python train.py --intermediate_size=768 --hidden_act="swiglu" --norm="rmsnorm" --norm_place="pre" --tie_word_embeddings=false --parallel_block=false --init="trunc" --init_std_o=0.0 --optimizer="soap_variant" --beta1=0.95 --beta2=0.98 --lr_head=0.00877 --decay_shape="sqrt" --max_steps=3061
Each number is 200 + 40 x the weight over its row's rms, rounded and kept within 0 to 999. Layers, rows and columns count from 0. The size before them is the row's rms in percent of the matrix's.

# layer 5 MLP gate, 768x192, rms 0.184, rows 153-224, columns 96-127
097,250,207,204,148,175,276,165,215,157,257,194,114,178,259,157,216,182,149,162,234,121,148,224,280,194,217,152,245,189,232,173,208
097,231,192,207,225,163,157,257,190,171,173,200,200,271,238,141,232,191,228,216,184,191,237,213,225,196,223,140,211,180,166,182,154
101,223,217,229,215,198,280,170,276,162,178,219,217,245,200,188,286,181,156,208,218,211,286,206,199,173,139,242,198,154,165,149,193
096,261,209,231,187,165,168,200,160,216,180,181,306,130,117,236,264,207,161,179,185,143,189,177,214,178,144,209,153,202,158,163,233
102,144,205,231,231,214,160,210,193,187,257,266,248,176,173,257,246,204,154,196,186,83,145,163,227,205,202,195,250,233,176,179,141
099,130,164,174,184,142,273,235,194,138,179,222,231,218,119,236,254,186,214,147,217,190,181,163,254,163,164,207,184,210,203,170,257
099,167,208,197,223,186,236,215,190,231,196,208,229,167,266,188,163,112,204,217,201,288,245,169,206,152,144,236,172,219,135,186,233
096,161,249,247,175,204,118,159,249,202,194,196,172,182,173,189,218,228,227,173,214,142,175,202,165,172,151,189,232,180,200,197,210
095,225,167,186,166,216,110,173,150,156,232,169,165,166,150,192,198,187,145,214,207,181,118,161,202,280,169,172,138,141,213,271,285
100,209,222,194,178,243,198,174,205,175,163,218,206,199,191,208,236,185,167,188,254,209,237,149,136,203,223,184,175,155,147,205,231
103,261,244,183,206,247,178,177,208,192,205,224,255,263,259,223,172,228,188,196,220,189,234,149,200,195,209,211,172,233,216,217,296
107,198,200,219,187,223,191,168,183,232,149,183,233,268,170,274,238,198,225,267,254,159,216,234,262,212,333,195,159,162,279,191,236
107,171,159,154,172,185,190,207,208,141,177,167,192,129,233,210,220,193,162,147,102,193,204,250,141,150,210,192,227,161,158,263,183
104,163,261,185,187,157,178,132,230,178,193,196,209,262,231,210,242,237,168,193,169,231,166,164,205,250,230,183,299,138,209,201,236
100,239,273,223,213,254,196,221,217,187,246,149,223,192,237,118,212,197,194,214,226,235,133,186,196,185,295,221,189,195,162,219,230
097,201,244,260,161,205,277,175,174,167,235,178,132,180,143,149,211,185,214,145,165,218,144,159,189,126,271,224,180,189,249,121,212
109,203,182,193,160,231,190,170,282,176,155,186,211,205,240,162,169,222,185,181,198,216,179,189,268,194,211,225,166,209,214,165,276
099,196,199,207,116,218,149,180,225,203,207,258,257,185,160,166,173,242,239,223,225,196,185,156,180,175,227,196,176,189,148,276,201
100,124,209,241,256,196,213,176,283,222,163,177,233,162,143,220,179,174,217,226,171,211,255,215,197,148,247,200,256,191,165,205,209
102,180,224,124,239,194,162,221,209,130,150,217,194,184,126,280,249,180,209,219,143,218,198,214,191,265,217,216,237,226,196,192,205
096,249,184,255,234,262,268,143,194,165,222,202,251,266,127,164,186,159,235,185,167,193,167,220,167,186,179,268,191,204,194,129,232
102,135,234,161,223,168,149,155,228,167,236,207,194,140,228,215,122,196,165,221,206,155,234,199,175,194,212,156,192,172,214,254,234
092,150,181,115,192,173,150,180,227,189,258,300,195,169,223,191,225,219,210,187,162,282,160,248,207,185,118,107,186,173,119,234,194
094,169,232,219,279,177,226,243,203,199,198,300,209,252,130,155,160,165,267,205,156,199,251,196,154,175,290,168,186,251,242,180,205
102,238,137,252,199,254,246,217,194,180,175,220,241,222,242,151,141,214,218,196,225,189,205,248,195,199,230,144,178,215,107,226,202
093,172,203,138,273,240,143,173,218,240,250,172,177,196,137,211,237,158,185,166,208,231,192,102,197,236,176,189,152,228,187,195,210
101,177,228,232,236,233,229,172,245,227,228,167,219,158,226,244,164,184,327,177,190,255,172,202,163,168,218,163,214,198,196,169,179
107,241,184,214,167,182,117,145,237,216,168,203,182,203,155,178,248,243,176,277,216,165,230,192,186,165,191,219,162,223,223,181,234
094,113,259,208,222,156,154,189,179,207,233,206,230,150,242,173,171,203,260,199,202,229,197,227,204,222,196,219,183,163,182,210,234
096,256,212,215,156,213,267,226,243,166,163,135,238,187,172,233,168,181,251,223,154,215,256,184,238,133,187,156,221,197,139,163,193
101,179,191,203,220,213,256,190,197,214,231,161,274,277,205,222,217,171,218,249,273,164,184,151,167,235,236,150,152,205,185,201,270
086,243,203,147,165,124,267,212,187,167,256,173,227,234,212,281,241,240,200,183,230,185,225,259,212,208,239,214,194,180,285,210,260
095,208,236,201,175,235,196,214,188,156,212,266,249,246,208,187,262,220,178,253,193,148,126,153,170,217,190,191,259,170,223,262,220
108,173,149,201,96,242,272,187,193,157,218,183,233,235,233,276,231,190,234,135,214,233,219,195,239,210,282,152,272,147,171,187,209
096,261,213,172,205,265,193,210,186,163,216,207,108,238,147,213,153,209,92,206,203,221,172,163,166,242,172,194,202,133,159,217,199
099,270,179,195,195,195,196,192,265,150,244,123,222,259,251,196,228,206,262,216,146,141,166,234,196,229,207,260,174,258,201,270,195
105,214,189,223,149,165,123,161,251,215,185,251,222,242,224,174,160,181,247,243,173,233,269,148,258,219,147,152,183,249,213,255,219
098,169,209,226,175,213,181,190,265,206,233,240,188,184,255,224,194,317,166,214,172,185,230,225,180,188,225,256,132,224,216,260,235
102,165,196,131,171,184,161,207,172,163,184,271,200,145,187,122,237,193,162,265,214,143,168,243,183,195,100,141,223,176,175,251,230
097,179,227,248,163,211,171,156,224,179,229,136,240,216,189,145,262,266,188,189,191,186,144,169,200,171,246,179,199,211,215,207,203
097,209,151,259,235,205,63,211,204,221,198,215,235,141,200,171,153,200,159,204,186,231,262,193,196,209,223,220,124,210,251,237,195
099,190,182,238,143,224,189,224,189,272,112,205,222,227,139,255,248,232,110,236,253,233,197,233,239,206,190,168,250,109,237,195,306
103,145,180,136,172,191,182,202,223,253,197,205,222,295,120,219,224,186,208,217,145,241,142,227,187,146,191,201,216,166,209,163,180
103,152,160,160,251,215,189,213,178,227,215,240,199,232,255,174,214,194,186,197,209,227,209,124,200,173,208,199,176,211,159,208,132
098,196,243,159,173,175,198,236,191,229,245,255,297,224,262,216,282,216,243,191,177,182,244,180,187,172,199,219,240,156,190,203,283
091,216,166,223,204,301,200,237,275,157,158,239,291,188,188,231,214,205,165,154,194,221,228,137,172,316,164,279,168,229,229,236,244
104,231,235,197,226,265,139,198,132,196,203,184,215,126,210,242,202,176,156,201,210,203,138,158,188,176,225,188,179,224,126,212,208
100,177,211,252,277,192,215,222,236,156,144,172,214,219,166,168,222,233,245,196,139,222,229,105,161,232,206,155,201,145,223,269,223
105,127,221,245,206,209,198,220,256,243,173,186,237,213,234,193,241,236,173,136,211,191,217,185,203,202,101,164,207,149,248,193,248
109,183,147,248,249,165,215,173,208,168,186,228,270,236,282,252,187,198,108,229,196,239,278,212,277,145,167,197,201,247,199,259,168
111,160,233,168,148,233,151,147,216,174,258,168,266,225,262,145,236,140,201,125,237,169,194,163,221,205,210,79,217,201,232,239,218
100,249,192,170,245,206,211,249,221,200,165,196,208,252,203,220,257,203,206,242,234,177,203,212,238,299,225,253,248,278,144,146,254
111,200,192,224,186,233,196,148,257,196,233,155,217,204,220,240,253,213,184,250,170,216,178,247,200,198,221,202,148,221,142,154,144
112,202,129,176,167,278,220,156,224,218,277,234,161,211,223,202,158,306,180,185,146,174,215,187,165,190,173,240,163,142,179,198,128
112,190,177,265,194,235,191,175,201,188,180,213,272,217,220,189,167,207,195,242,136,200,205,314,238,193,191,185,254,200,190,231,244
099,211,204,202,211,218,191,175,109,222,175,164,198,165,228,244,218,181,221,178,235,262,150,176,223,203,234,100,162,274,225,217,178
105,184,186,199,202,227,204,206,197,138,171,230,221,244,201,165,164,232,221,187,198,81,234,203,209,231,206,257,111,198,203,193,193
099,201,169,189,155,248,190,201,216,159,171,145,174,176,187,169,225,208,190,209,178,206,219,176,176,267,190,169,175,231,253,135,240
099,165,122,215,123,132,196,175,187,179,189,187,210,186,216,223,184,129,214,204,176,190,146,199,146,213,221,202,203,199,163,205,145
100,212,178,224,225,253,176,176,204,230,232,213,220,212,238,212,227,236,260,204,204,110,200,168,204,157,217,139,224,175,221,200,166
101,153,220,167,324,154,188,199,198,172,236,224,256,214,257,172,212,178,217,169,140,219,244,228,197,269,191,115,209,237,163,248,186
106,198,234,162,136,112,191,200,220,223,193,247,249,198,121,242,161,158,176,231,179,184,190,159,192,266,217,176,191,192,191,210,145
088,171,183,146,220,212,257,231,204,224,150,158,151,214,190,235,196,135,171,229,162,221,213,223,195,147,193,235,192,145,229,190,262
099,190,189,259,214,246,141,229,144,202,150,255,188,212,124,178,189,257,146,194,216,197,254,161,216,152,211,216,181,176,196,216,141
106,246,206,140,173,234,128,188,180,238,125,164,158,223,191,187,258,214,181,208,138,178,141,198,213,195,118,248,238,224,173,198,249
093,231,237,236,279,176,211,234,183,243,223,252,209,275,224,200,193,158,174,176,200,148,281,184,230,189,156,133,157,175,202,194,217
096,186,183,221,271,174,151,268,259,245,258,227,228,222,117,273,248,244,203,217,261,191,263,199,227,190,120,195,169,206,175,157,245
091,185,139,303,164,170,175,213,174,196,206,237,177,158,221,266,231,243,192,208,265,215,164,146,238,174,158,222,217,190,178,172,300
094,222,115,214,233,182,208,194,178,202,266,171,235,131,206,187,219,194,219,181,229,208,263,159,174,190,166,136,203,208,244,207,112
104,234,238,192,188,210,236,262,238,131,181,144,230,215,182,137,170,176,182,139,159,210,227,131,210,180,235,265,230,212,335,182,172
109,199,192,280,193,178,211,167,259,178,169,200,232,230,241,160,201,263,150,223,198,151,206,184,160,135,179,99,256,177,198,181,133
107,219,162,243,242,140,203,161,149,255,247,177,199,221,222,175,225,249,203,173,206,130,134,184,179,164,171,237,205,142,195,217,264
# layer 5 MLP up, 768x192, rms 0.186, rows 153-223, columns 96-127
100,176,185,149,235,207,210,209,209,260,236,137,215,170,269,178,152,210,249,213,159,105,178,205,222,228,197,231,210,179,251,241,201
096,161,211,177,145,224,207,177,165,203,160,220,140,131,228,127,207,207,175,199,193,174,194,116,210,203,203,155,211,198,181,277,230
106,210,196,257,200,336,165,181,228,163,205,227,169,258,174,219,189,195,175,168,206,251,222,278,169,213,140,229,224,188,239,159,239
103,194,215,198,198,210,274,247,199,178,254,225,223,167,276,204,202,161,170,265,167,262,223,243,235,227,231,218,159,324,235,250,235
104,142,167,246,143,184,208,158,159,194,173,200,132,214,114,199,266,159,162,190,276,285,186,197,203,249,162,189,227,184,229,190,177
099,273,242,173,224,203,140,208,131,214,211,229,216,221,270,107,182,186,233,214,185,235,208,197,152,228,137,197,206,218,210,136,240
099,232,207,166,195,241,198,243,210,207,307,142,162,203,154,215,233,208,214,201,178,169,236,189,152,175,245,243,254,163,250,135,153
099,140,256,268,183,197,181,170,275,264,219,135,253,204,331,174,210,200,173,139,188,217,198,238,205,160,183,148,184,226,197,223,151
099,273,159,233,215,161,235,231,169,255,184,157,211,120,235,210,195,255,241,241,152,241,275,229,218,256,192,193,166,246,204,240,219
100,200,166,142,206,240,241,169,199,194,281,183,236,90,223,284,206,164,300,241,221,196,222,175,146,237,197,225,200,187,203,156,226
096,241,187,169,208,153,149,187,170,254,247,234,221,223,272,175,146,228,194,208,236,186,200,159,175,194,195,171,152,261,166,219,259
104,232,180,114,159,189,253,255,230,189,176,263,211,175,146,127,272,217,214,131,249,245,250,192,189,217,192,182,242,170,226,163,130
099,211,251,188,217,178,155,163,189,200,186,260,156,194,158,141,190,206,208,205,210,193,222,237,160,215,196,241,132,230,245,238,259
105,190,173,169,191,156,177,191,169,192,202,180,146,218,179,271,203,173,178,246,222,184,183,165,206,244,232,155,250,242,212,184,219
097,245,185,170,237,219,184,198,210,272,206,182,193,204,156,253,201,178,264,183,232,219,96,199,243,161,222,214,200,229,109,251,250
091,176,202,156,228,149,204,225,200,113,226,209,177,235,159,219,210,101,219,186,208,271,198,209,263,258,188,194,144,162,177,269,178
102,147,171,267,238,144,168,238,219,249,201,195,197,174,227,199,240,163,203,150,165,193,181,117,198,191,228,242,218,192,244,195,260
102,131,250,237,275,158,133,208,191,193,259,222,216,251,177,198,214,210,173,274,163,212,175,205,167,181,191,227,203,194,242,166,143
100,216,167,174,221,160,228,172,198,175,214,206,119,263,215,214,133,161,161,178,170,246,182,249,210,182,202,228,137,198,133,235,133
101,171,240,222,136,198,201,184,189,156,190,209,297,208,197,198,153,152,142,116,211,230,193,261,177,179,151,224,158,147,178,160,212
095,179,176,158,168,137,165,183,178,199,196,179,157,153,186,238,295,164,142,209,271,241,188,164,260,217,236,168,152,197,202,159,157
105,133,225,202,162,217,161,202,92,218,130,167,272,250,223,237,219,158,250,235,207,144,153,194,176,175,229,155,258,148,219,154,169
091,268,213,203,231,192,215,247,239,217,178,227,141,200,238,191,198,167,295,232,198,204,193,223,219,198,231,216,216,177,235,181,228
103,245,239,186,134,233,210,199,182,239,167,188,214,109,272,151,186,202,251,188,252,200,199,168,248,212,173,193,173,110,189,173,207
097,247,205,164,154,191,245,246,220,215,173,167,226,261,209,161,215,220,211,176,167,256,231,284,235,172,189,172,263,221,188,239,296
097,270,217,216,181,148,215,154,228,131,170,265,210,145,224,282,238,296,214,182,242,175,168,182,213,116,156,274,210,157,194,218,195
098,221,162,232,174,175,250,234,269,185,200,173,206,172,135,185,206,174,215,188,261,220,253,200,166,201,183,250,186,161,195,178,245
100,164,149,189,196,249,124,132,166,184,195,162,191,195,254,129,224,197,208,166,190,211,167,150,182,189,171,230,268,183,204,224,178
088,199,289,151,227,136,201,176,85,228,284,204,167,206,168,252,244,206,234,178,144,127,194,245,194,260,218,239,183,235,243,143,226
091,187,283,176,251,119,206,189,193,186,158,219,110,207,134,171,234,226,159,205,176,173,236,176,180,208,252,262,252,119,146,237,214
099,225,244,238,218,233,209,201,197,189,214,194,242,255,170,253,257,291,182,195,248,214,189,203,203,120,235,109,248,240,120,188,221
097,139,244,202,252,180,179,147,139,222,233,211,243,209,232,284,112,241,233,160,152,281,140,208,234,236,154,211,192,225,231,130,196
103,207,174,260,179,228,244,134,239,183,155,161,176,167,230,210,237,136,194,177,203,208,257,215,205,177,163,183,148,166,247,158,252
096,190,252,207,208,218,248,210,154,161,197,114,155,286,199,162,224,125,177,265,185,222,167,250,246,168,183,290,103,224,224,204,177
096,186,209,159,262,197,199,177,175,189,221,194,234,214,121,209,156,248,165,133,190,213,124,173,286,222,180,200,253,192,228,157,154
103,179,245,136,195,236,221,121,137,164,161,196,204,312,292,216,115,216,196,157,139,213,159,129,190,201,224,207,180,154,230,147,177
105,224,244,174,145,251,185,169,148,123,271,194,260,253,170,177,178,196,278,205,195,248,240,215,254,238,193,124,205,219,126,200,230
099,227,248,219,227,225,268,207,191,177,227,216,181,240,220,168,238,213,181,210,244,252,150,163,163,243,118,231,124,227,174,199,220
099,232,209,131,134,172,207,234,220,187,86,252,235,235,309,236,203,257,135,258,192,219,226,243,179,163,254,189,150,181,227,181,187
099,229,288,222,185,195,165,206,247,220,196,194,180,188,183,198,166,196,209,223,212,224,194,214,180,163,228,136,226,187,184,143,234
099,222,237,188,205,256,179,205,192,172,211,237,123,159,137,214,229,190,226,232,175,205,124,163,205,171,281,174,287,214,239,169,240
097,185,150,273,216,241,223,165,229,299,204,198,222,240,207,185,244,183,214,194,147,179,263,181,164,233,163,232,275,182,200,255,165
102,117,208,200,241,134,211,165,225,194,179,186,178,229,223,151,117,219,211,203,148,220,171,305,179,263,166,182,176,211,182,176,194
109,263,107,212,100,203,216,237,208,146,252,200,151,176,247,168,238,194,163,108,150,124,147,194,159,204,229,197,250,214,173,213,210
103,256,192,182,188,225,232,166,201,199,281,180,157,249,171,208,182,256,205,210,176,258,186,241,209,97,139,238,127,270,212,160,188
097,232,262,163,138,180,208,159,164,256,218,113,138,188,210,206,214,154,195,144,201,154,183,175,184,200,251,256,175,241,157,235,206
103,147,147,210,239,161,264,227,137,172,145,231,245,222,184,204,254,164,203,214,106,282,206,220,216,161,190,191,201,178,184,199,276
092,190,201,237,204,192,288,240,189,174,157,187,231,116,164,190,126,155,180,244,151,220,186,137,243,160,226,269,127,177,216,212,197
101,265,228,262,218,169,238,176,124,208,237,251,203,178,153,207,185,174,254,258,192,238,243,251,184,200,254,220,184,228,207,144,186
098,176,191,188,157,191,269,205,151,266,224,294,190,173,256,197,79,199,176,249,227,186,225,155,171,260,129,214,237,256,211,189,247
106,174,329,196,190,199,140,162,212,173,248,166,202,146,178,213,277,198,182,261,203,185,196,156,193,224,184,213,250,281,202,183,257
104,231,225,290,185,204,190,186,202,130,193,146,195,169,178,194,291,248,237,189,191,207,134,158,188,182,250,219,159,249,277,210,247
108,297,258,225,200,170,181,176,176,220,108,261,163,165,175,181,200,217,237,266,168,201,237,221,205,208,199,252,210,155,230,214,278
107,231,209,222,258,198,253,213,182,248,168,155,205,269,220,200,243,169,186,204,256,211,216,147,247,183,237,203,248,160,181,210,200
103,161,136,236,158,168,180,230,231,185,195,231,276,158,219,196,222,186,234,222,205,182,160,169,185,212,207,126,234,211,223,202,170
108,191,194,141,243,157,227,211,202,212,203,224,226,217,178,180,237,206,204,274,223,236,141,223,203,139,144,214,236,240,196,190,167
101,198,152,304,255,122,182,204,210,194,241,178,145,112,199,131,194,226,139,111,186,183,180,178,175,147,239,175,197,290,234,217,250
097,228,265,129,193,210,190,239,208,238,202,231,182,254,129,136,239,221,149,189,191,219,220,224,207,256,131,243,168,209,151,179,230
104,197,243,173,153,142,159,227,197,177,184,170,191,175,226,220,167,247,237,259,210,245,133,136,173,84,228,199,121,134,254,228,221
096,225,120,144,176,147,156,217,226,248,196,255,218,183,222,174,185,170,256,238,169,129,164,169,168,202,232,187,236,209,233,207,204
103,246,185,181,151,225,219,222,222,251,210,225,267,167,189,151,211,161,176,200,248,160,178,262,263,227,220,225,185,254,177,196,232
101,232,169,122,204,133,165,177,179,176,185,128,168,254,196,213,185,174,160,189,256,121,181,216,185,184,252,185,165,170,228,171,190
094,233,241,180,213,261,192,262,210,202,221,187,207,148,257,89,175,189,222,147,234,217,174,233,256,263,166,167,125,149,223,182,245
102,171,150,236,206,222,146,214,155,211,218,212,180,151,201,185,220,157,200,179,194,230,224,210,197,155,170,130,148,190,242,218,237
100,150,262,237,244,193,222,207,194,197,208,162,233,247,183,168,134,232,286,183,240,220,203,184,175,213,203,189,270,223,143,175,256
099,168,187,150,197,221,229,242,123,150,189,151,186,220,217,175,186,267,241,219,224,237,255,237,243,161,187,148,247,234,205,173,237
094,237,238,114,169,194,213,252,162,273,165,188,189,147,184,222,187,157,191,236,128,212,170,167,236,236,191,237,216,186,168,244,231
091,229,200,117,181,180,213,155,200,196,131,242,201,211,161,120,208,157,241,204,228,220,173,205,205,237,188,225,222,280,190,262,195
095,234,265,289,217,236,218,232,217,210,235,197,165,199,195,138,219,140,203,217,236,203,249,208,252,160,199,208,151,157,128,226,195
094,148,169,233,115,214,205,181,118,233,144,243,200,161,130,199,171,163,198,226,175,221,191,202,240,204,149,159,160,169,113,199,253
107,224,148,193,145,202,167,256,205,231,209,147,119,146,196,197,208,203,259,246,216,216,230,249,241,211,166,155,153,168,230,214,158
# layer 5 MLP down (transposed), 768x192, rms 0.171, rows 153-223, columns 96-127
107,206,256,192,214,204,270,173,237,230,199,179,217,163,208,247,201,252,126,218,209,232,274,263,176,193,213,277,193,223,173,225,186
099,230,207,186,225,167,201,226,163,165,201,220,228,285,212,148,148,174,203,199,184,205,235,197,185,144,235,214,148,99,134,202,253
109,227,229,204,222,238,217,253,219,260,246,197,146,213,192,137,226,181,173,257,171,246,181,171,145,224,142,144,261,134,159,236,167
103,239,243,162,210,163,229,175,227,185,294,230,149,163,263,166,145,109,182,248,228,199,202,218,284,247,218,211,233,182,202,199,208
099,253,203,199,193,238,78,161,229,198,229,206,217,205,264,129,121,245,171,191,206,171,184,200,230,266,198,184,245,154,192,206,182
103,149,187,209,232,199,202,159,209,154,241,213,163,231,168,118,226,279,181,229,97,283,184,179,168,262,253,224,232,226,169,227,158
099,150,209,184,231,223,226,181,211,143,219,254,239,237,150,204,210,187,177,246,261,205,143,200,204,177,148,190,177,189,245,204,195
095,252,168,163,262,236,180,187,168,96,189,199,177,239,288,219,191,143,237,195,163,159,253,221,260,173,276,206,89,147,202,201,245
099,254,149,160,163,195,157,134,234,235,210,216,250,222,283,165,163,166,225,215,244,166,198,158,189,280,194,183,215,245,188,179,195
104,138,226,158,215,141,202,211,222,203,151,207,193,239,129,189,250,255,208,184,242,189,214,189,119,138,205,259,188,204,245,212,195
100,232,208,310,232,229,144,195,197,257,222,220,199,183,289,254,245,191,256,197,185,248,248,145,188,159,141,242,251,227,213,206,135
103,182,146,162,265,161,187,267,207,144,113,203,188,225,181,175,228,238,265,190,211,184,264,137,216,246,180,228,201,184,235,184,185
097,192,211,154,243,206,198,131,203,251,172,199,193,252,173,153,229,115,289,194,197,189,238,182,183,147,279,247,249,206,230,175,183
105,259,235,323,227,192,216,150,222,117,259,230,183,277,201,247,271,137,214,260,195,241,169,201,183,174,163,167,217,255,223,207,199
095,223,234,151,179,197,179,227,175,131,224,223,119,217,260,206,179,174,201,165,191,225,201,159,175,195,237,195,222,213,261,103,179
097,223,185,206,173,216,237,255,148,185,194,235,153,108,96,192,204,253,229,163,280,162,159,135,272,152,194,262,180,183,278,245,279
106,159,145,215,204,155,196,273,199,241,198,181,232,149,65,244,108,263,267,206,262,149,161,296,267,206,219,175,219,134,207,198,248
106,171,220,196,156,222,85,223,163,201,174,213,254,224,254,188,211,143,159,180,254,163,168,244,195,241,298,237,216,233,168,159,155
102,217,218,181,219,185,146,245,201,148,124,223,84,209,254,225,187,173,139,217,182,169,262,199,133,228,258,186,188,220,171,179,224
103,199,191,207,170,197,205,225,301,171,185,154,238,186,250,245,168,193,178,133,222,145,149,254,191,145,131,151,242,252,146,175,197
096,164,161,243,234,245,220,248,120,262,175,233,131,272,256,199,209,176,156,201,178,205,204,202,198,208,230,230,263,200,267,200,248
106,123,134,174,174,235,163,215,195,181,198,250,202,166,158,211,252,217,196,221,262,265,210,236,198,188,175,170,192,200,229,204,233
101,169,163,199,294,161,152,187,181,224,191,153,217,216,277,207,141,232,275,259,241,184,161,210,197,240,147,167,202,252,187,210,204
100,249,198,147,186,169,284,220,277,183,217,143,164,167,214,215,219,165,233,263,192,177,151,173,184,145,192,196,180,228,217,194,254
097,232,214,185,267,251,170,231,244,231,236,144,203,231,172,194,210,237,274,177,134,140,160,212,223,214,219,212,115,196,161,252,278
099,121,218,202,188,231,213,245,191,215,168,162,133,212,215,217,142,141,119,237,192,180,212,214,145,181,140,143,162,239,206,175,149
103,220,124,131,161,178,133,129,151,184,179,221,236,129,215,172,151,240,277,179,211,222,181,230,197,138,173,237,178,192,252,261,236
093,201,244,208,210,225,201,230,221,269,231,233,283,195,207,160,163,271,231,266,205,237,186,187,272,206,263,200,271,171,289,205,236
090,236,115,186,130,242,175,255,287,212,182,262,229,207,212,204,193,184,245,267,248,211,221,183,217,139,141,121,176,195,241,235,181
097,230,214,157,120,236,118,241,204,200,227,145,256,187,190,148,187,245,197,195,206,202,241,261,199,130,287,143,195,216,282,145,215
097,129,172,206,155,185,235,128,211,159,239,211,254,224,121,175,211,138,233,207,195,146,150,216,215,167,170,179,149,225,161,255,208
094,262,263,176,197,222,269,180,213,171,229,284,191,230,198,145,229,178,209,231,144,175,234,160,162,174,229,144,155,249,135,193,244
102,219,241,237,216,156,202,150,210,192,204,181,175,189,121,225,252,146,232,197,204,217,243,177,181,174,194,241,220,235,169,214,147
101,234,307,223,175,190,183,272,117,193,176,157,304,234,200,184,244,161,205,193,210,226,241,202,257,160,237,166,163,269,236,144,206
102,223,178,140,146,238,134,114,131,212,156,130,235,230,180,152,197,194,182,175,224,171,136,196,196,175,145,179,233,221,250,195,217
107,182,149,279,139,166,223,219,184,217,108,227,194,168,157,198,197,266,224,217,189,199,188,89,249,185,155,212,225,186,176,173,168
104,283,221,242,180,207,172,217,212,259,184,221,174,219,136,194,203,278,149,133,193,187,213,223,200,199,211,162,242,155,192,197,265
096,211,224,171,176,242,298,279,161,263,163,212,224,222,128,184,222,201,143,256,231,242,227,215,200,184,220,294,193,173,184,228,219
100,216,242,218,123,156,206,219,227,157,237,217,182,178,223,309,165,305,211,205,195,251,212,215,145,149,241,154,147,164,164,208,255
098,226,225,220,155,204,169,149,188,209,228,188,207,204,174,265,203,185,199,186,169,210,198,212,229,242,156,221,241,186,215,238,242
100,193,271,167,164,225,52,171,260,128,234,198,201,155,184,217,210,159,204,276,176,193,181,139,227,169,134,135,230,243,209,218,296
100,176,209,216,150,181,205,106,222,226,187,101,240,252,189,163,269,215,250,170,236,127,242,273,238,246,174,224,240,225,191,190,174
107,243,274,192,255,144,182,189,254,184,173,182,259,229,178,197,196,172,179,186,237,204,239,174,123,206,210,244,201,221,165,180,194
110,212,189,189,262,174,265,176,134,210,199,166,170,204,194,198,209,211,161,227,187,203,202,177,184,136,202,163,236,272,229,193,186
099,250,225,232,181,207,197,149,199,165,156,286,225,262,306,202,186,181,225,153,219,167,183,223,217,246,190,190,227,151,206,145,165
097,185,107,218,132,174,203,240,162,199,253,224,208,197,235,127,107,219,260,226,186,157,237,229,190,194,161,290,200,184,221,127,188
106,214,235,200,188,196,210,169,201,300,156,204,243,250,171,180,122,184,267,115,159,222,176,204,178,275,218,171,252,170,205,122,165
100,219,286,222,240,226,221,211,206,187,196,254,144,171,237,134,210,205,215,147,168,211,217,141,172,190,227,185,226,205,218,175,139
104,199,160,202,270,227,179,195,221,223,259,186,155,144,199,204,107,152,173,186,177,219,186,186,159,193,238,125,137,150,235,211,192
100,252,205,221,217,152,209,199,205,152,202,222,174,185,259,203,220,223,241,151,174,178,179,205,223,184,226,163,223,208,193,190,219
101,191,167,143,258,177,210,174,230,135,210,217,226,273,231,245,156,164,209,205,161,148,217,258,221,218,161,205,182,184,215,167,251
103,142,120,140,142,215,169,128,197,189,243,228,188,177,148,209,190,163,203,203,101,224,188,209,222,218,208,199,177,150,257,264,244
107,172,196,245,185,269,156,173,253,213,237,145,179,206,154,179,221,183,243,176,169,189,225,235,182,215,237,228,195,216,228,168,324
101,216,171,191,205,210,236,154,233,251,224,168,219,211,206,126,190,202,267,183,189,134,217,233,170,163,242,232,213,146,155,210,157
101,223,196,173,291,154,211,225,236,244,226,198,222,181,180,215,180,201,270,252,173,183,248,235,240,266,244,208,244,235,164,169,210
105,191,156,156,137,133,179,197,167,250,188,193,228,212,295,180,159,114,227,195,174,143,138,165,275,235,267,237,247,180,144,274,219
102,132,153,258,228,184,138,153,192,207,197,206,253,149,221,157,273,210,132,247,201,277,234,178,182,250,193,198,203,216,236,257,212
105,141,240,291,227,201,329,154,157,158,169,222,215,185,151,256,219,215,140,202,172,182,262,223,187,146,168,189,272,320,188,207,230
101,236,199,199,170,221,186,151,203,145,234,158,246,91,134,208,164,257,239,148,235,268,310,198,205,204,197,177,216,214,218,170,242
104,195,255,168,162,212,165,161,295,204,123,188,198,178,107,237,306,217,261,243,187,155,181,184,184,154,225,123,167,253,204,153,200
101,201,201,160,215,157,179,222,151,337,175,164,177,264,294,208,142,153,207,219,236,245,145,198,193,184,161,140,217,274,192,147,207
100,204,214,177,193,191,259,178,275,185,193,163,170,206,110,188,224,180,176,206,204,198,195,252,196,163,281,218,195,213,212,231,163
096,247,228,204,243,199,169,206,154,254,180,184,202,236,191,173,163,144,191,164,208,147,175,220,201,223,224,227,189,266,218,248,174
103,174,211,186,275,260,196,186,226,184,187,160,104,184,194,197,174,129,198,212,178,185,285,145,162,240,198,204,199,208,215,218,254
104,232,233,179,211,177,107,186,201,142,169,196,240,187,216,217,168,186,222,141,200,151,175,265,135,226,212,193,189,213,229,142,218
100,214,219,182,238,104,198,224,235,222,168,222,155,206,195,109,174,182,144,199,147,135,184,204,177,172,218,165,174,255,232,144,163
086,239,190,153,165,189,227,152,145,260,124,154,187,207,230,222,167,144,234,176,190,157,169,217,212,194,226,213,203,214,229,191,134
098,261,160,182,240,161,181,150,228,227,258,227,244,256,227,125,230,251,207,166,152,210,261,190,202,266,214,182,141,166,263,208,179
099,225,203,229,195,166,316,217,179,216,143,213,250,161,263,226,253,200,213,161,203,256,218,185,242,167,175,268,223,242,199,218,97
092,202,189,169,250,230,173,238,220,155,229,143,237,158,183,128,119,241,220,141,164,185,196,236,270,252,181,166,267,155,251,208,291
104,141,184,132,210,215,166,184,220,171,199,183,185,178,210,225,209,262,202,198,253,153,178,251,236,214,203,183,204,172,181,156,134